Weights of a small transformer language model.
Training: 140M tokens, 4819 steps.
Each number is 128 + 32 x the weight over its row's rms, rounded and kept within 0 to 255. Layers, rows and columns count from 0. Numbers have three digits each. The size before them is the row's rms in percent of the matrix's.

# down: layer 4 MLP down (transposed), 320x128, rms 0.138, rows 269-319, columns 64-127
# gate: layer 4 MLP gate, 320x128, rms 0.143, rows 270-319, columns 64-127
# up: layer 4 MLP up, 320x128, rms 0.147, rows 270-319, columns 64-127
down269 095:176133181149184109124162163155145158154156149109140158137059148100121127134133113150159115095133126141163154099165055168084122107137138157115100140152158130078160113127138130164135102147129090
gate270 097:092061158174130124138109146155060136055148163120117109137122109115147140158146098135101129099125087190076103161109085124153088090193156189099118104101134091150113175165084131061158109158142131
up270 100:159141088115129083128110172088084161116126082087117081086109107134123054093110135170110117153174108114155140093062148115139145141094182096123088161152099103154149165168153192101132145075111156
down270 097:111145133092114133180154116102109125076148115184101150074175161131162151145111142093206157119067127153132145161160070172118073149139151132110099116134089085099101166121130171131129057141131124
gate271 107:118121190118155168057106168076119176142136084120177051102148123171118079158123088112110108132176106169103135109112113066162083133150113113052167102134102118187151136135108127109130136137151045
up271 105:093129135105106131082136093116126107114153173184120060102146108110084129148105143118090098172146155103113177100039165099175143162150097078065164116127123145171148109103142120148110184100151204
down271 096:158158105186142167198152134100118146117121093116106000121135078119106141160142158116125110104159114026095099079130119109136135162147163129139091092180102123059098124126074166102132188114126136
gate272 102:139116185164096127126133138119178159128098139179103158148187141160121091133132121122181090147144076093075115124061129174135157134144096204137118122126123141178146129114191150155211110157145103
up272 104:188131086140082162155086135049141142102113114069109142114147144101160177148124047121155142145163142089133117145087103095096132112129114106155107180178145111172132147130149077109064082133105119
down272 107:086130079075125112142144123154096100156171124193154174154115131162141139174147130141103175088079078163166179085165118113184113138109151110125164140115153163202149159181081203123102168130140126
gate273 099:140094121117094125119106159115124142139165077149116100194104122083031082106093131122132129169092093172118127067109170099063131093110119144106135131122145115145100115049116131138077145157166093
up273 102:090107144131145123115159083150165111107090174181095167126164078138090131151139165124171097119149162130166124078141155178142183116116116176167108063117107124117125119104108216117090190138179143
down273 097:169085146184160168136117160085091087090136099107136233106110158153134192084159141057134163147096105135117099148122037124132105155143075153164157145165168122128062150098142124093134136112095173
gate274 091:086099128092105127125142110141137076144110172179163137107065125129147118172122165122112091162118105145070149138136129063127179164096128124088136092140179152161120124168121089129160133088090116
up274 095:122113191117149125168085151116141158161142103103106144150207174167146133109123099155133116143141100137137177102093063130137112118124152177159095121190126104136171070151125150075081195111140125
down274 100:153171157075144135057149118103150121104124150149149147119138119142174124110127132072104100081097149125092125172136172162148153129125121161160109123114123170133212162089163080143136115123102146
gate275 103:094100120161122149127120103136109166136167035098114090123139047094122122122185183124152165139101116108160120079109100143143113174136119132155124160109168159142068168094110122147166182089120121
up275 097:112123112153104146128126124145173141081151087089143129097181113151071161203133158165114095108086118123137123178181128156120150050135140147123129181107122184131146143131089164222143121227127143
down275 091:171153145124135096120127103121130152165127140178134133121142126122135090092117064113112110077190102100128133132105112106133171123170158122146132091135125030101145173099141100144149073097134209
gate276 091:095149147139187120138123093099144126135116146139145101175097156095167110124141134128106126189127158067100092190115158115120110203094089142172116103152169145093093127146161168143088100123047139
up276 096:130131117150228116112109147102125035203119080115115083138144134102139164128175145131104095138155108123150058153168125097130127088103065129096106144163134144113137093140170140133124127161065130
down276 098:143092080115134105210125085165158125073167126139148067101125104129102121097155162143141145155034141102106130132212041141158113123130176090099104143156110110109151133132208169168116106103097115
gate277 108:115164100120134168128132111135117140140073161152127117129143130141071150108040177105094119124180182105164118110146058108052153112065095122151073104143157195135118136159138106040130116099091170
up277 111:132131132131108139143150090149137118117096129142108126178187129164127090116157135136149125173106146188101138132049163134196178127183128151175199094105112150142108070113071148171091108166126107
down277 099:128158159128126148154122112122095088133167100189202172129119122149172202182155148157147107107113080110089125098149125148196126091127082153106182188147096123098170175143100126138105106134130093
gate278 108:077098109076148117101079124157157116132164083113088149074157111105165121140084108149074126108143133177066084103129088073148109091094096163082149107101162136142111159134134135099130104174158164
up278 108:129099117155120111087085094114131210116095090145212186117172128104176100142176146138140088154070089113117175069094195159116105163120145168148176159113202155119114156162128150113133131129112058
down278 105:132124206117097210132114180143142106133169123124134183157111133126111207097160125151125155118129082129154066202111097126118097117111129105142103106092131121152137121098115168098162165080155115
gate279 096:068078144147174119149109155100082152151163102123126153159139129136180097105134157128113137097107082141102175113069121107140129097101096116099190128157150180133143136081117107166090082153125116
up279 100:177106079082123160103128098114111132149139119088153102188144117101078120155102187074127064160178118146147139086161099135155182134163146142109111124090165081149136138111149136171108128152112106
down279 095:127126150128161133132110114134113087172174132071108156179079152076127094109131133178121161126153098114122150140109135172163088111085073143134124086134152189073079138169125138110100114127152155
gate280 102:131099135115157161088048136101101143147157125129160162191142198127143205078111147076091117107128132155139124176119124101167137158101115129138135102116070123108105141130125131139090120166123144
up280 099:119137179184099166147107128133158081145115149144097111143214119097172122115113132096127124126136150057167130152128128122170171119116139114159129099138149123102130191126149134136151112194128086
down280 095:118104101117106125127180128142205130103147109117133083107052186112133115203178162160157106112169124098094127153106095151085139143128135129105160109137106065126139121081139079110158164080149170
gate281 112:093161094134074147187126136192145078128124111114129173169063137119185124090088141028078142124088133191126108129141048093095117114175114157104091088137080096134141123096094138154099148139132137
up281 113:132179160112143170137129093186208070168138050111113127202098086080149136178106118055117167106120120156121103112198163094136127127202100133095141097174091153095085173105134111140135121160178134
down281 110:134156186117132131100121176159124183155115091109143168134033139087111127091153165075128103169127157101092109151146098173152183137085145155146096094102105162157150128124128135159161120083088157
gate282 107:154156133095122114126093174165124112068140118135124079105147153108153174123097139143083177153149140159097138155150108099053172135128106109183049140075154156114046138168108173098119109140211140
up282 098:168084130118163132124112108093144124138123113103181175151128099122105116083049151155137119163123136123159136109143191144124154143138134105084123071150100121083099162198107165107192133117169159
down282 099:131176118114123128147163132155095141153185174112124127133107125192074152145207156128157118148103073071165110163118157205121149113127125130085117098145124126144089131072126176227163126100134097
gate283 094:115164077142161116192063101111076147124157099128171139150141124135136157082140168163074104125107058160145127116107158133113101108115157126099146159191146202100100156093118163103142137101094101
up283 100:113117080172124162163136123138132149095125140142106191084115147167079148123140132097100087130132165122128163172140151099190152183126132081104101140109087143118104123139101136112092158160113181
down283 104:158119106186122124135105115160165151067130090120055154130120109155101157162171105039085137049169122107115136142129088160186133173076095142154159102100098161162143156152123105141106135100166176
gate284 097:146143131140136131146171144177117169162113138161082096105149104101138178134062069132100123146118147117101106103105133149086179107093134098147105115167099095191134081163119053153155094082090164
up284 101:151106157151169111148122137143111112122098136097114123134113078111106086056157119144136126106169103089159112150129129073096135126113101147084181147135138080078081095118100181146148168166141103
down284 099:132132126139103159096122113111165105134133125145095191111141095073149113124103200129152144121079111156101061128153133193107106119108137120069109060129134115151183164166106182074160105057108136
gate285 101:095131073126141102159129143111160133086111107131167135129110110174115080151156110159107126172118095116176132183065110098101130114099122077117229153174108127178140114138057119113103122159128138
up285 106:155088167128120103156132141138110126120111145154123109127110119152160181114129118090134154101138085114160065153189169107136183112085128158151067165112099158146171113049095127136140163091129061
down285 104:133115082143120109086152162137167180101146129090145129088167134082119175160106091119108099153112150089129082075149118171139129111071121119157151096128077112105066137083120174123140120114111065
gate286 104:118093181108098108107058151148142129148178101137123124119105184074131138099152096179107161107093122155080125135114166093169078179117131154079133149152103128148110149143151109120164092139129120
up286 098:125168124164086176193216129118097123126077096146151159151188060123106132124138159112154121166093138137155073108143117194091171115113163123147127117171082118093080111121115117141088152129142177
down286 094:093164107144079111101084095111132166109146131146119186121120114116119136162106119182140132110129164136142102116146191112129112132173106100066144118175129111139118107134086103122119138136113057
gate287 094:162135133122088131129098147138095153118123070148136135097145121130128219122094095106085108187127142185137171115149142111157110137121152133112130165161128125149143166117151142095123124151131198
up287 091:118087112112116183136186143162141124144186121077169150095073135103146154098192085168101097133110169103067099124176143088132076116118103080141159118123122125155095133149150145127084093107116133
down287 096:053164126117081137091141096122100141100161120173100112163161173183137120127124112075148182110203125139109083170167157117129137085094109148116153142113126117162176126126139118145166138140148148
gate288 093:104155144099179180150171138145101143125120105149098159166137153112106072146145144118103108108152138068159138090071105078094109127142145129155188110139146143164104082090095175140140103125138051
up288 091:186174153156118146140135119134093158148146097083103101155110163090094108113100140130102166115213110124181100157093130092098154117077145115112128093122081142142141113125110114076139151101116130
down288 087:085120132110130133077118127097120085070124136152118100085114099138117144116113124139183165147103139072116120121141099108126124167104191123145122154153166073157098246131187133157128146152087118
gate289 101:159104125097136136155155097136158195193036123113150124143137095197098125148104141133095159111115103144106095114110069120135177125097169172154133092125120109154124158101050135158098100061129182
up289 102:066140124134125150168119190092047145092179138130165167137125211120173142159115066058180170156113096077181149079116115183155150119093101058125117143158165118137117104130138129103139124144143143
down289 105:131141121154075150159115120140144105169145147192136097112163084157159097114138159060199122097131127158138116141066123189085179180154114076139179073121059144139142138158142102134076159185076102
gate290 107:115152144060118177154101160182162165179153143114163130133144153096142110108157110072157125080172094131087106156114155113108123210087162135094163128170145082096137099193113120054166150101152147
up290 105:106157134170154105119176074134139118085121155117138095147111196140141116142176103165132109123138112104151143126088136087150148086147091165077138132087176152159100133116137147195126106124165163
down290 107:118131097096132096089127119157100130165128129081107140161121116155192079123106127153144162125132100096102113144087157131101137144159114168173053091185141137068108118132123141118104140132087077
gate291 091:114105089120138127097104104164075131128108123141147148102125153149131080134132131122136106151096091132189142107135160175074164089165140192117100141080143161154115177152043094130132095146093152
up291 092:169112150154118110207143145108138066100074111058177140130119090164100159110107064162091170156149156089132094147146114096150151134145126118075119155105147089096098098149145138134137139118125125
down291 098:107080116140108149099108212166097129108123149141115088113151125087125117133145154194115088142120063131105131151133154130031115108180148108128091087137162132099137188207071173152154110124121118
gate292 100:107087125139124148163135133125136108106084145112158144114162188122244143189117113116155061146104087121157153111115116091102134150132087136072145084138090150147084075122107090128136095160104120
up292 091:075128148110214114130121090120107158137120155096116144117070092109107089047139112182120210138123111188134114125144135149120152085117160153156147104071101109124166117105106181163152158150146090
down292 097:092140105107164125094109149178160154076137209117137165090140144131240104151131153151136085073128080105116114152151128051128139081119133145089115131160138063114116137142116099095175059129126158
gate293 091:096139168095135114107192105143091133110159092095142158129196132141162135104141094168191107117139156123084067122047099130150134158023131096105181125093141180173128145155115111157102138089140166
up293 094:113081128128135094052147068146180090063146044122122162140144120082094110156167105167112132125103119108172071101116089139162080156145140164138153143169165125166092067189123136143138155076110094
down293 103:114128084136120116195140153148123191135111163112110168111104067157148107126119143104180134102129169130138126101097082131115196125109106129118086141152120079148141150104130104132105116143118107
gate294 096:084104207064158153138186100127165157138163128152065105132176101178111078137110140112101115138176119070116118131096106190155120171104116091128164123154100125108119092131058082103113123119192096
up294 095:105145148141138104125102121151137111174136164134074082102090120174131171206126061171135133147093129169083167139105190122154132099129163099127146196098086044171108123148071133146130185151121138
down294 097:133143080060123141144141077154099115121134127112169041127123130151118146128112140115152202108134182114135147152105095160107140127166095135114114186152139087108146151151185056152099156185066106
gate295 099:155164078164169095080141074176110096124118101131157225171137178178152155056102116154116082126146134105107143187085059109126152183138108175167052163150155106089151081087142143189091128102132085
up295 099:136099105138072149172131154098109089103188109109136096042110154133066106113133143145136162184099141123131108093204163102106121186123158181133145102149103161128092147101098163097062112097091169
down295 102:169194153132180103128147094083131104133157124190151126114127148089124156103081125167128116148121151150108120130135143058125178141077051109162094124095133113174092114096141210120113101095121153
gate296 097:215099149110092179088163107144116128122154134099129166151147169091192178127092154137117189084088141194043094136117082172100103145104134136141061130109158109097133089138164149148068176141125170
up296 100:157107047139119119120137096128131113127126139119133089160080127164149161129134087189124067088130188110132146110099092105087087094172116095125108148073111138092072130134109132108135108193121145
down296 099:087134173163128170139177146145126124123177066116141126115144176128120137192151175111147157121189074108161146101068122121109187100091094143165064102131151137124131105157113187106136124076103165
gate297 101:137098120088090138110164114117121124148099146123166119171141111144132189210091130118064192110008152119160170179149111119128106141148108215126118159182138146071133114184101112115076150147138075
up297 100:147098113134089091118134166156182115120107148124117118144062058095124098141109144060056184177101163098133120160124134149092114060130090195114098135126099114119075153214131151141128167140125102
down297 105:138138141104156161112111123103155167135167136101139112045138138156164136156070099173144132126125107214127124148135143120097087058052134128143135101168146150110116108158126073119139101187129118
gate298 097:106110153151155137125169175139109201148162121079095099117068138224141151166118097156127162161131167120123131122114148097138158176144066189086124171063126167086131101118177129112089088151095136
up298 091:198091065088178177103118164168114118143119132136123159124172077096166161170107100120154138105071099155148096155169188145142114103175137109131064130181094048156145124100074102137157169123182129
down298 099:094111183147148109106132095051084090116168074153115083141041107158141181198070097113124132124132102109139121128091103151169138135167140119147134125163140076133151117201148069094162133157091121
gate299 095:097145051138130184163139110162095096152130113141103134130140154143102146136060135144097132110050200142110133191050116169114158162060086144178145144188103076152142178074108103116118131079124130
up299 102:092105088105149137186146179095122151168124176176143154089094072101112144148138151135101148124099207110123145105077197143124129147110129135173147118127113116127111189073105172061145095144101113
down299 108:125182108108147124088153122121114123142165119077121055120182101169125178099104142164123112154140130109095132152080099180102126097151102098174152169186103156093130115125138069144130142153154149
gate300 098:179150085177104137093154180135136171140103152114169103125144126162125156126160148115104127116132190100129176171071122115073144104138119179121158122134072071121127130129147095150121110090084100
up300 094:078102165181114100058170114150128146171150124065108128099226133122201176145147081132137089077142173136090119124175125127105145099115080137153106163112147127157144091130148163106169185165126137
down300 091:157149165148171140130133088140144147135131149129114074126170140100041110115106082142137149112182155158125114162146138172177147165095114100109154067099122150141188158030115127149091162132169084
gate301 095:128135087186113067140135133103136096166151169138114124106122075138110125132160088128173130164134145076152139112098133137046110178101106150105179122141106186106220175091086166176092104157152063
up301 093:109129098168120131157138152069159078134148114154097150121095080158125159121164083112146091109123116049132121114056115110104115153147077131090188129085102159108206149098057161149104107148252108
down301 105:118168148113092163114132092134118130150199117139033120138122120074137082128141100093091084084090133177122114128144117151128153087121105150144139130192121119126140202103166140115114097143115167
gate302 098:173082118191170161161097144156142130099120138163089099137135103132125138076064161176038095112164151165170192110129138170093082137125101142166096110129158150163110128140112078120158160114138159
up302 097:125159146128166122119191091097102189152115139079107112152153092130105129153162132101158104118133127159150111102140155120083137132118087073100093146115108128054159110116088140136048127142137095
down302 098:135098155076087150133106131123086179076118075173099109075144104074120113139087085140115105143124114120083137103100213104088135146173108125135131095131124102171124076113069138146153115124077143
gate303 096:172120146053130087099120144128060118122132097059110159135131161153116078100161131097094101128124126114198160121101129119159146070112120141113106183175164105140142165109080104111062084126074117
up303 100:166167167138118147103155118137133133181082145091052134190110093164159124139147091119086134092152088106123122108172160136091108153134123112121142175134074151097067092090076172149134161143101102
down303 091:114146105090136132188130146137188126104126168064171123138123075154132204085098155115164165153100128146086132147061026160167122157162123104103149129121127081112076180127163130154139177096176137
gate304 096:124140075154147161129099181160103085112098164160109110143118141211138128136131169087131107115142151095113092154133140064174097094165114075109147127142168148175105173091103169154151145202184081
up304 101:096162147136164134130087117145132125116114132150110062091114063118130141165103075120146195095141197097094147087217098111141111146138113115161069130156177145131173119156164125139173135125151112
down304 094:133108209179117145130125138099152144141126120107131186125103182044172138106116121141124078097119180200168171110113135110116117150091087140181161136081102112170149113084106138071125065123103132
gate305 097:122127092114089127099167084181101064149154163132094119099154145136109123153115138184087081111143182132136148095131126122122096193077127129176133089146104087123137147078128149122083063179154168
up305 101:088106091096158100158120072186078142131173142147145114128149129158159106145114101155145133131097143110128139107114116119102058084135133092094133143152145113135145129062177153182194093131142128
down305 092:183128158083105128109162131204125159097179049147105208073069116163191138128075085083126156136128132090143105124179056145125164062122146118140099138128142093065143117154115122146117092159135125
gate306 091:066163098024140154147110131118170153147195111133123152103164129065158114144157107111078167153126109115153133137175139159148089138069088103142158117116128109171110107174082129103191106106154127
up306 087:064106085072087186139161127133146135104203086116135107113102142095185119119125074140092132166124155153125116087147167149162077172148185076132149150146098130083133069171098171106176158116116152
down306 096:143102140100161146136178142224112081112023088159119129147123054163097117096126105097182110174037135176175116138124144128103123119138151098094161127133109095175181132122085169164118161088123167
gate307 097:094096135120115112111173112177166170146102121108111134064128128169133123074114091194104121077095148128105179146088051065115089131133125118116166130158094093144106174135106118113123113128078136
up307 098:162104087181119129131071134165115111110077159156147147114124105099141127149113154135104182131164124108107130137138083107044106057050139153125164106168116115111185148095110126152109116169144118
down307 095:154198142120098143131120156130132084137125161118150063169131111166074127113126116107214115120123139123138108097092092127124093092148104118147121149089104119113150147100125139137071171166144197
gate308 102:096095071138080129144092096106148170146092134138144150120127128104103149168147158154078121161119140133111043141108190118166164113087107184153185190194187110123129109161102135138101090163102165
up308 103:140101118129100140108082133130171091074146098133123115132129090173130156124070076111110177080111081127070095122104115148078094146120124175117136069180084116168153129153185103091185152049170108
down308 105:113166166084133119139114137074099120091202091135141094114074145086133140121136136182129099095165161116155132176045148098141084143192125128061174101149126170164110156114087141124101154185066191
gate309 101:106091135120117141129151090179093166050115122138093113210110149113073176112136111160123168119089118115072126150070179175162160138105173191095155117117153106087113151130103200130142088121149173
up309 104:164083117158144182119130088130157160175152107112126178057142105133103146098165115123166127086170150217138170133141107143119070133138148107137133128175144111140101150067091096149138118181063185
down309 107:169170089144157109126113118167181134175114214142093154128097167114117185175149103158142096123102184139074158063163117138138098110055125180161197081115141069155145125166141078183107180128122182
gate310 109:150156113149138085072084100150065106124082177159129066119070109108095078104103194141154095166162125131124205165163095189151112142155118093116117186109139139139129107123131163168044125139110067
up310 116:067069117092118058069061093090116177158120164158176103138105134161126070131133172103123140155114156150152154150186094153141154145082114127132052133158149109109130160097107164138085112165077133
down310 094:090142142119126137149203101144077194112099120090125094117120082150051156120105128152144159128123121205134166117112183139111175079026069143167084179137112141144137122155151155133108133113069148
gate311 110:120132205171174149114105088124115104152129139114116118162147153141089184097103138127110166120144122102127122081131126123166177052155160106123152128103113093170177136108093080191152142177112071
up311 100:132117123141127099178140147149172124113118097078150092111115116151199124133140115142162201103162122066091117133129137163106166094137125131113103108128131110212144143218068104155166085119115114
down311 093:104132144168166119094149148117120087169127193165097159111173139133061127215100114142132167096117153129128178085115141088102097187084167171145175145125116102141081160073146138141086111143127131
gate312 107:126110145112103130149161127109122123113119109081144121174143151115144126141155069102115173207118110158091130157074111139037105131147154197120210129108115119113207127129085182110179136151092121
up312 103:129189169101140105133112133052148109119124170135092165128106170106202112158072115140144178134150100152178138154068171163118097133138139134126104145122135160070193127109061158123135167107130134
down312 109:104140150104093134149184151141128116130179138124113117149096110114102124121140138113169147119123089109172110066091127095108127111103137129116157125133158178112111103143122185122133170065083157
gate313 102:195113130105089108154120144166132165172134173109092188071152164114139093147148103155111105133112102100146112151183138147143072119139181134117139089097147148114107157112099110167078098077070108
up313 099:118149112107102100134189124117140063138101120093116151119139090160152055082093131165149132182194170087098152151107135136086118106151072134148130069111138128162147101069136067081113155094128136
down313 092:144175125160140183133109116119162147152138109114133142117203120097138156073161106122120113140157144136092107146125090138129126101088153125099166155106105130099120139188105127076115132183146102
gate314 103:094139124096159093127114038131142190134097146097119111134150143135160179171131119094141160194181106133131068171149160120114173100099135123124129146104176139119103183089132130107128069132112175
up314 099:126112125245079184123159151127165116076091125142145158085170131136173116097148140159158109087096155152131112138144117104120097152120143069161133134147103103191138043117109135171149084141140114
down314 102:078180126080120099108105141155149130137170147165150111124128051112084162099097135079133163091184142128120061127131142160151092116152125120068179120077145136151106119113075125111143102114092092
gate315 112:115093126123172135143121146103148109092154123118064182137167041123118108141104111148095059140134132090175123087125115099137064146100144095141114099112095107131140143140140066112170119228154131
up315 110:108169098040150111091120151171154099154148046081127198067122145111173060087133125178089114131068128106143114135155171116124102139133149083123133075161077155117190184113176097146127114177142089
down315 098:177119134203111074123103132072090187153087157182135154118113145094119158129141127089087098109132119105142111141164075159146146169123170157133149101107134162131119135145140131179124175114080116
gate316 105:091163141105116138125160173133127103072064117184182141126132132161158129124103137094140171080130151104177131163118106146117161069156148154187169065119158158154158186149052139138070134123096081
up316 104:120175101083135159139130151111136151132133146137137111176139147150117111113165121107123156071095082121124153087098086197121131201156158114109139101141098159131078049095072096120076083114104107
down316 101:168135146161138171060094132152154098089139137110121138091120108141119134130121103136098170156165125142101160173123158096093158067134071132171144133101130171159100147141171163136156078136087132
gate317 099:124138105139173149142131114137147116100161137171081137114101103113127157133161108114126122163124164129167138130063138131159132102132113133114131103063128164138129174109160134125107059132181147
up317 107:119140118112112109119123167070143091101115157164201099150163151157094145081098125048144094168102144108129146094114050148081155176146119100149118160143143115097164105148166102151056117086116152
down317 099:097134129116209105110075162129098123142137157080069136153102123196116134184187134138063160096143160080141164149119134118126080121100160079138164137146126099190099079121084099156148150074204167
gate318 091:091125114176077151136146139147108082155163170066150148151176070121151087165075064077128120134160155174111102056071070164172118147130133112126162114173170108142049162152140119057108121068089095
up318 102:123091110188118090140165123178178151119065066103125151131157076065133157143164146107106148129122136092134114113085093084140185058104139152090163097114094151138127105092095108081172139082138149
down318 111:078127157136155110080128126102095147082127062123095193147128142144133082171182116047076110202129132127175145134115141132107208126093130183131113102143086126129168116136127106105110153084089196
gate319 099:133123116135173129132065115097208175133151132082135173126128131165128188112091165104101099103064127088100158133148103114157204130089089070123141191118111067100142228102162115125126166132147152
up319 100:178129078135140123134045113103128150142150124093073228050108087143078128081183115098147139123045078121105157101111169171130178158114176084117134096122150072108090152137167153095145142097160115
down319 100:145153152138141094102166114135137139110102097120102064155115149113129124148123124167117130143203162077139203088147103148189022123100114142169141129130128122138151087139135158140110083145129129